From a checkpoint of a small transformer trained on Wikipedia.
Architecture: LayerNorm before each block, rotary positions, no biases in attention or MLP, untied embeddings.
Each number is 500 + 40 x the weight over the matrix's rms, rounded and kept within 0 to 999. Layers, rows and columns count from 0. Numbers have three digits each.

# layer 7 attention query, 32x64, rms 0.0648, rows 0-31, columns 0-63
518524558498515519454513503518494528467513566471529510492520432520443532533540503522469442448439485596465504495523450487479530483460523466572525579491410510535486489505515464486485477500508483
422463462467496462512527513514542507521520453471459486498458502467522503495499477516459536507543534509528504520474523553556510502533484496459481460464532479506472514510473556540546492492520551
510544518515493522496463467538449535419531526477464515460537523492496483521540488529546480473502473530535500496458441478502517472507490465561537520461503592488557438512506517442416507515527470
528536432493478518530480460569466502454547533468537521446436532505543535456563491500489493462532522442496524460496473429472534529472493462507532493568497522476497486491541507511448547577488511
521465486474489493520497498496512454521546564428496516413409555462550517527462524475499587448511572468513514472430609485416458545460427545514522500483499513518505503491555525418493555513552539
525558440431401488534475452545528460500506604478586517430535506477545595414527528518455435477479572568466557530507478377452563525460444460532477506570459454530483475431586511501384487540509563
519494469511442515539482543575512490525514463472505527575404450548519501550492472513463521497447448512481491547443552519504546486542530479442473519465463517503467486487559518458544493491524422
520530503477442438547559452477442520547489594504432488499471467463539469525476555522501472527495522436498466456497552533536504510501491513460524457534481509551501479560593492490419526570435447
496572500504498450554480551477510454585468527476475525517492498443464501461441538519487605536512454439528499479510553528444507474514473468459477486503522494469514522520464560512549495469499499
498462448488437496460481448505486509482560439549525505513524479559551532499563436462497435537430495586473479565486453476511534522487502488509494512505531529521456464451559503548472504546523475
518520447502466540525449447528472453499529520514536469499502536498524550457555513524480489490455517503516523474446491429494494498462522474525531490544460572473474493472604503524422501572519454
501428535565604510447518526478501479466501458519552492522498510500506454565495451470501551524502434507485506528505535544536505446513538525429508480416513486452516495620471443544531489422539513
469505460523446477507444513556477563485518558451526495495532554471489490390526524498450499493472523460533522526484498471490478596493484454532607454624529465496473452450529502412472486549549544
505454533552507509491498558479466524514513455517401540535458499488494485523475524484553536520449506502497486474498531557519478488548520530477513453473502534489436508561461495464544529467491481
575567550537499494563529505540550390544477506510493464441549433547519422506530492538454450476520469530472500500561481520509531502448520494493510412513511521439497491498516548437519466484380542
480474507438526488485555511507513578462483490530497463508461496526496523475504548490472521554500484527515505556494548460512488431481485539420568505508486527513418539563493495439428504510426520
520517484457487521474539441488508527516554580410477525490485556527503485501458531520491480520456559508440430546495504484508425429553514540486492465464515553593516470553413588494499484405539450
507482565564506558546493509526493486536487438465526481515476512477452489446560528501513528458449533505399505436422529529479521485572503525445531580514511475442507436504508536509492465527448538
486523531513432500493479438539476477426436537486465474484404505524517510503554506518432438493542408532598506515462551533514536458543515487521551518491543503525525510433506551510516473519506519
481473446449481520525524510516556478522605478590516449499475465533463434481486471531600487456469514613466517498472517512512507454577549509490479444493636521524514505440496460557421489494470494
542470502495488496569475535498512486430520485536521484482493509471478489510437510509438496543545517477493537460552500545494503505519552599483500472507522570519469405487496619464452476433502428
511433497530549507501576542477531505457426521543476494468424496488517448534555463560541511510483479565420496558612504475443445520555525488492468532434467489540533477511526504430449496534498494
530408513549443549479532529458487521520539466593616458493498525501573531515467486566444499529456445531507495460538472464530455514523550468509475471496511463512413478555467530506496462508517408
449597467536531503480500508531530469523453513455393427463475476527562489526464526475488486483414511460516545483498528495555451566517516597494450530568490544538453477492494488464499523549507428
416507440525533427477556481532503500571439463461472457411442582489459487440504438539441453544507580578579516485492505469488491550515502529493497512488423608508530566515531446511473498527480468
419455446485510581579515512456470493539477518433489513487507440518584559486494451544515468406514560540535570448507488481528575460534539424467554590452518537441463471524448493467492544485478536
478515465563499463522482427465529543529487540490480545472529454500429486472597476519436529492517489442569545471461475501523565566446551503432485488523484464563526407491509515512508555465471525
513503548503472569550447516549432554537488520515517495441495502514540478463546433450416492461547527549473482468495514515517501520436441493445511461496554509548511457463506447500539590572456525
508542500441565580460451481427458480475422454467471503533530493566408474462505536505490445544555459430533542544514563440455567477465507641580458508473498499518458504529487503563500518523492446
499430540471392486520532515530507540470562469500509479499530453475516537446504449631500469458591580440503492565442414470576518506484470518520534475481506573502499518448449549445497525484492483
441451492438462431552563507519593476508476455473510575403485576546487531554475505490508501463467477444492503461482500460474500518492508471563499516583539494527550499455502525473507496512492555
493512484547523453543512504466547508488503477466540534497540499456396501509484503457541493482588458522510547558471508508523492451557429526539493520501573460470484471556487432451455532475520478